config.yaml
n_layer: 8
d_mlp: 768
rope_fraction: 1.0
qk_norm: true
extras: ["some layers without positions", "local attention windows", "gated attention", "attention sinks", "hashed n-gram embeddings", "skips across layers", "capped logits"]
init: "trunc"
init_std_up: 0.0776
lr: 0.00486
final_lr_fraction: 0.0
batch_tokens: [16384, 32768, 65536, 131072]
seq_len: 1024
Each number is 128 + 24 x the weight over its row's rms, rounded and kept within 0 to 255. Layers, rows and columns count from 0. Numbers have three digits each. The size before them is the row's rms in percent of the matrix's.

# layer 4 attention output (transposed), 384x192, rms 0.0609, rows 37-54,100-118,164-182,228-246,292-310,356-374, columns 144-191
088:127086109137134088151117121118170109132145108137113145124109145125114121148141143131106150141115152127099142128098149126131139157143123087091148
101:107108135117133147131077119145168159144089194131101121166149096148156129155120121122110116158117116121149105130105136154152174132129085088149168
090:149108128145150151114111154129167099110137091154125132119107112162098140100145148133129129114142148137121115078127131144131108126064137171176120
093:101156110162147127122139114110106083104093078146153109150153133114117122176118144139100159101140090124147130202132119111132122150125126112130114
105:165138104100138100119153120151076126103099166130158125115146090146130130135138119143099132137119111141166167106174123151139118157165145152157128
096:129104108148114125097125185141136142137130138120143106120125107139095100137107117144109119130147114135100133149121103113109141126092176123127137
101:118142092118156126100105143134172152109110114085183113162187115162147104130114143133097092104132098115098126145127147132125122120101116098109145
095:105132168122166142137151104084182117116109107125094064106131106114087131130102160140120089103109145147127117168126122129145126123103125112169114
091:099139075121121143140160136144020116098140137127150164126146101109127116124124153135132147134133130131111163081142093164091146142144099145153116
091:076136107162122166117117122157111134128127110144195135113126119100129124106152103114139122164116120120121126109087141137109181122112093143165120
092:115122164097143133113121115151139101115123118147136122140115110147143121129107203096119100138139141166122132135084116144134153142156137141158117
101:154121114105132132149123150141138139135094081127140134171122161147114103160140129131141117135148110095105130135079157129107131123156121111138145
100:120106092125167135073150128173110173122138140155188100132115183086128103097121106136123149117131119132108149082099107123124126147139164137124172
100:130121131156144096107081182153152084136136144121163158128114129138136141147116112138098105125116127107136127111127134089166139142126178166124121
090:117129149114154084112114126099165156143105108077119118142160113127139181088138124096071082113115113138151116141107107131124141126143113121081146
099:145133116119130130121138154155056141160147129148148160120078140133093146121122118107153125123113123106125144081098138122112109118128167136159131
100:150119130148099102090118170098144113121138123074175099086167144142128146147156157082109104103164111137130081122128125140116128139099139115147115
098:119104097146124126135121118140112130129148139151123119119147143141096113132144108131098121133155134126150123109136114131136134170115140138082119
093:127126164104149146139117122118121147129099082139125111124087096081130121139139093140124100131131120112159140116116102118113121118134141137147101
095:095175137138160155131110109126133138133123135125112136113103159154131109167153127114124136143110143121163119131108114096153110152140101117156126
096:123154113079135113151134134129180121096110132101143131149109108106117065139102170105127100132127128132143102143132087105126104130125139117146168
117:129120151131132138158138102115105086144100098159168130118115149114095127138130166129125111121134141118150087081137145114142096150124093143156085
113:137135135146142204104145122096108119120123077129147118096142112116161151113148125126154123116133108129164110103126139118119144141137141113103140
097:143134148107138115163148109157117133154110132128108107143100188107124116142163147105081105120137124106103157087161106104143173140115114137149146
106:170135106129119142134119127183141153120124134144139138148152123082136111153104113152112057142099132113110112136156113158135106132131159104103144
102:149170131122106102139089144128113094132149135105142169114142128077087120118137094124151177125110124147077092168116112150088110170106077133121134
102:104103103084108134109118122141138130163110127126131141144133108123190125128113137133118106135126130137145101149121080135088142126177123107069140
088:133130131112109113107134142137142143120093180137127098108121128111133100122142082109153159129124123158119099118127112105148177143119097133100105
101:090100107095163156180122088166109119116131139139116165134142131114174126144132122170081147136133133094112137083136126079129149113108169124136132
115:152099130127139131085114142121145137124067132080150090102112132162132106103111107126146169103146121141074114111153135158151101118120143151096101
090:108114145141100125149142150112132083138132151107126133132162118178117117114107104118118161138099163108119132117122120137146119128143144136137133
111:152144141118098081126135158146095129114104119101150104123107188184174120172160115147134119127149120166140139136099099103150154153094099150111107
099:141154105159120129130084166105130127090138143150128086150082081188152115139118139139155149111103125127117139095130105108138087122136163091181151
099:162166099102113171155139121107155131095170130139077144105166133117170168113112147147073109126155153117155102092106114093136086141136114119117156
093:119109131135117122125149107172104149070145131101131128091131133166138102127133122139133163129160084124115134097105151124151071132140123142148115
099:106133081149103186116164113081122106105165111144135135107137144095147130112072127148170132141106119113132142106126143133120129114122140079127143
097:090150094116151154154130122095106124108126138111145120127121131130173125094096103058130163105139105120096124122123139113157102134123154093172153
110:125136092167144151107146107141100139111113124098142108142129138089145129132118112163154110108129146109116145138140118138143136169084122131096168
122:146105102147136120159102173119176098170114106133137162124144129204110158163125124093127109176077129109138152056106108145129100168121145150157110
113:148118145120119120052127168108160181130123134133123116124113129159091134143141088125127125155160146122121140110105111146131112125124096111093135
101:167137136141112114123153120093177122101138110094148145127178107164113101093132123103092137134116088121125107107129107144132119124121148110112135
102:098172155079114103123117116114096139147136137130141132096148143167129119102163069104136164178114142178141102139157099099104151148164111144113117
107:123161113123090125155124083114123187074159130089118096130129145102160109101129121136119098114112103123094110103170122122146138153169137099137162
116:147082121199144103145104105126132126094108147143141120103109176129130131145092186138130136092079112092144157103142156128151146127158142135132158
102:107184148189139159133131171171108092120119168121118099143120122129122122166140098150134145135127069138121145104132171125140098117104132075126128
111:115068108153133132176116139134117142113108118125141133102137109121125146117109136104096132096130099097160157144077137121127155125121124134100116
118:137110142096129127123124082165086143102139139136141100130120109134135109109145093095154150163140145237128148165126109125137112115160116160142119
125:108133142127130124083125144123068135117142095114145103138158133096132112087128114125101100146116137146121118174124112164120117152110117134109168
102:111157160116113125117143127132182146092154121140100134144150141131091108134129102156135132118140110150153131120165145161088116154136127114116127
103:128127097112126094124121140135136180170120131084178152158139152127100159134088155121118148146093130130102141133122143154155088119132105103128113
109:142134146097131141137110128113111131111146119099138136137146127108112120109098153136104133084072139121133128097166099121133122121163147149093150
111:131160152123126131165105137137125165112121159130116167154117135143150124131122104166120089076101112080131128082128121119110089111118119119111116
118:153133118139139120112095128118183119110117154131164114119155133178084127160141101131114139146092125162137137093119138131131141131145110119122097
113:136173136059128155123133089138086111160142120124152153158130140071173102101176131126109155166117144143164095163116112119082147119144110105129105
115:113121135125121096143099137128078163135115097098126124135131128132118111177138123159096105091104144104085143136128125148122104073122144137128139
100:152136155151152103151113086175075128125172140125125102121158112111126137106125161148111147105128113125111157166152133153170158085113117152138129
110:109139138098151144182141141106121128133087122112141167138090130123093136142100126110121076097164125088132130112146114139152132092137158135123130
109:134141041145121106119157128103106141090093114124116144181125108143139193161165152119111086140102137126116098113144124128122134117137137157150101
098:117124092129066101162108045139110103093140161149102144156132156137089102093144098074115133130073129103144159122105102092172144127126148111179103
100:090105132106105101139112124120095109194156113124111097095096153160117135109139155124151120147154137141134118125123134135142142176086114130112066
116:105133108133143140116149112130120150123108129154151129137127112135149138083126154128115145124131140124128143140084148121120122134115150138163145
102:110160120097124152142125142108114156117128128120121141151115090133130128129125120114162092131074156135141138125101134110150136137167103133104083
104:167130078177133097135124155096112165084124094199154127155115107107135156125112116118109119102156108115133141178163150116127141129144150111162130
093:145097106167103109109111145131136088139165111105115141139121162071143115167108145102100165139099123157107115149151163140157151130117130163141179
101:134106149125120143154166153141129116126125100159146180144107131156104110107156121090093090147148105113148140159119140140131136116121131142143137
100:091093087108117109145130127097124089147143105152133138128124139154115089154124144128093166125136116097140143101154152132122162143125120141126167
111:176172119129145148112102137111130173124101124152134158128136127134145118138142075141159143150140144077164102172162155118124125084155146138126165
106:102092129096121133129152092129114174121159152121142134113127126122169107122087135160147166125108155144119123102140133123103086130106101137121154
102:117143122070100128085130118075139140117137163130104122109135096173130147121149161142137124085147122123167119112146122112117184127124165109138119
109:118136116148148121136123118149122129181091074117129142132081160117119140131142128123111114085110123127162060157099126137139138134111122121139095
094:143110107092102127171112157136130152096139079118132127125086104149154144139117144150128075175148151131102108128131131099145140123142140104134135
098:136144137141126135087145111082116122086153141110110184109125142090147158162139078142122150157147108115144134166166120120157140103157127130142130
104:134125133089142146161111173148115129106114075105117143149113105160117127101103144120080145140145140123120108126068132101172134118160148109154122
093:131135123138137130106156153079121158137126121162135153123126125119152135127118126128109104087151109150153152082122119121119165136113149119170111
102:106137108136156148156080142101129169124122141114131093129120138143132134127127102131110077114122118137115132128199114152139094140171128107124169
099:133119146125090156139123114111124135138137133109094175104118166135108127108182098122147117127089118129106147116150134161139138119159154082108137
102:130161113118109137103119153144122155176122128161082156114087118117092160123147118134148129096164125166137116109130148116111150165127137133149144
092:141129123145104134176113143149139122104120125119155170139129137121133150094141136148122115177157139142094096116098146151119132149139140102128162
099:092074136161146156166162136097149118137143146139135118166125137126129161167102146101109106139104140123122115144139115165124124149108119113104146
090:136148113112134094190158117142123135099138118092133087129168079140116109126089136146096139076149109146128093161137141141126140138111133202130149
096:141127111140153144124117125127171098115163121180130095103136139112113117122114138148167115154083167126145117151129147129110140143135118140085123
085:157154116140110112119142127166116136095103101174068078135130107119133120115089129126122083150123138148172044133105157124133109118121100133135126
103:180106109142195113138093130160138122160121164123159148105144146132134131094114181117096166117109118160137116130075121180110135147123133111150142
091:124100140102139090143124143127128129114166119132135157122113111144121126104140104150145124139143109129146105114174122155140137105154146130118149
095:103104111112125143169128136118139116130119143158087132106107087165113153182136137114133114143097140087122125155153118137119184154120158112130136
097:142105118144137142163137133079141141133164131161131107111163090133143104145149092132104126134114157128116124146136097160124139101086119157136177
092:115135100133135117120126141101114135143109108144135117125130134094131140106122128137149120152117108129102092135153182091142099083142125112122146
094:108138133147152119100129124104111099101142135118156147107117097161185143150139100140152114137147118129122130163123098137109129195130168088167122
096:129158114078128137090128143116138081160152140079135084147152115125118132146149132107130121146130115112159110129108103110123124122090108132086141
095:127122123076140134117101140137129176101136159126101105114101074148132103138143139107107125115176151115133120155105124126137123122131174097090143
088:106133134098142106115093086109145112133176102134136159134115139150163103154104115142114112127166098104082117156129110101141114128152120134135145
097:129102143159123109118116175131133154127118158114123135118108138125142133154134129145122123137113093109091128115153154119120124126147116121107109
099:087102151119101154099130135109113170139139072163134148110112111134118126105142109068157129176166134130137163153128129140106154153149126140163142
098:129145133139100138127116125053141132132100143156137168142111108091152148142099103133099120142158077142119161073108140134108110166161109110100120
090:160097137158100117193158142114132167121164139142105135088145131135111146147100129154132094137110161129146102130141130095144074138157136124118116
092:144137135157126109156120138117106142134157119124099163100154096133132135122107150138115107105119138135194130089095119111130126132091095122110093
110:116112164130120159081109179132140100136126130128128144126134121135123145137118148131117118173147128124130115125148105153130129145145135111079163
083:071088126169144115136124164133132064159091136121149111118108148113143165132164152145131091120154166124128172106102143123138168129084111162117104
094:112153134125075112135136135102139127154105148098143115187134126143146140173112038093145125153121090126125145176151127138097126151158111131093112
101:160161122084142098126157145169119136142146095154163066130130134131169077099111178110088082147120105133147110147132139107142215094111111080121140
107:141092048124152143092104097149091174105138140162154134102127174111084099097096126136112125098118143128098135102132133132119113135129128114163145
091:114132141149121104162147177155165117128106123103145112116094168138151145145135133120112087107126061114157089183157134152143152109095139065135152
097:121121130118102118142108140102154086147095120136081097106121135130175157102096126119134087133124077127180133122111140111143105107109100093119116
090:150138105109117121128084122134099169127137133111121108126112143098134091138140087137101141134145118116090178097102153174123104152127173138114123
076:114142056099120139182119152101103097117143126144134150128139078139138130100165112118112116113131142128115133093149111152105144124112135131098113
085:129123143148124124139113182098147101154139107144136138139123100141161149121095099128122126099155152105129122133148125153121131126079106115095133
107:150123090155118118078116147118126135144125094121156126125124144129106134125122122165127151116120114115087117121134109138111096131136150161110128
086:154155129134095140075125098175095172137135138084139098137121096100173139104119110062127121120112112087123162145153119143143143109143137154087184
082:056101082123121110164127115125125118118116122092169146169115125133142158094188164160116089133178112118121157113129163135110143158105145161103116
098:156130084186142113146134145111119169105123093136123093087115135151097110125135152115123118118153142104125124161155130123136126127117150093164112
087:139084127112137125122128142149127156107179155132121131128134165138126138119150110110089136104130164124132121098117130113137120152080124130112116
096:088140086125131120116125152109162124105130103119152123122125099135106145118160133144102085111087118126162114124124108122131127097084093116118146
096:120130133154128128112132140183099177091122148145129110101138140173091102105078137153134131082088107087162146083127102078116156139102082108115135
# layer 4 attention value, 64x192, rms 0.0789, rows 37-55, columns 144-191
099:149131094143104100145152151094134132126107114128108151144108180142148165156118112121137129092112143103154143106103074109114187114134158133127115
103:146151109099099153116122137146118120127107115144141116155127086150159123139121120097108094193131161119164119085093160152138146116169125096117144
097:088118143143134086092122125112105105175149107131082114134077158131121140162130154131151109157154143127148121107139128125109107160096117096130127
096:107167136105140148115141107130103135099087132118144126142147138116154153127146121135106107120151118116129151183117164130128133135108144131106112
101:111157118137130059157138173122078149081120114122161119179151125108143131113174105111159114144093112135147141137129069107101113141147138135118110
104:153112084159140117117184125123127142097120140135138113093115123115109099150102144127135135087106120113131143113166122127159088119124148077130142
103:151132122148116100122121141154179130132116145110117125113138133120157147142126134152160151157123094147095113150109169177157128128111132106150156
098:163108156117108127159138145074125120122131125159126100105142128123104112114147154108155134121136093150138119157107156142187128107144138123148135
099:095144094104098133163130143146131102096118109119143111137108126139127100116101119100122120140154117110130164117134088131126100109117112113099123
101:066170116171118147101133135115146143139136104151089150111145081071153125108126123111143104159134149130160102145142093092118144101119100159108177
100:143120181120117123135126136115120139195131134113134121157153116119192107139112132121126138137125129120082124160165151140133121083131134134089118
098:100095131131105129125155132121185144115126141089141133134125119137113143123166143102147098134133110106137125140098126157115118120169147102093108
103:137138110102127058137145115094130125117154096125124104125088155106109134169140113118116101126111146139119096135075117123082103128121122105127161
101:115113127139129164147126123111147077120099113116111156110094122150121127145128139119131130137111164089127135126119123063139098132114120135117163
102:131166115118103157124144125095125086096182152111143142105109106134150165135153121125177108142098154129152101160129112152140099109123105113162120
095:147093140129128146115120121120139120117131162126103169138133101126118155122084138123129144093131137140126119149107131126145118170152166135165136
100:148128137107123136119088138082194106118116133134127170136131121139124148127126121118110129131172157100146134128156129088132134107096111127172151
095:134139087140147150149105149100144156142124155161125111101165130160124094143105122119120088108138111135149112133139113147146099162140144081161123
093:188137087118129134141130108093138125086159108174113138132107073069155160141141108113070110142112137147114163107097132097112147132143108147117159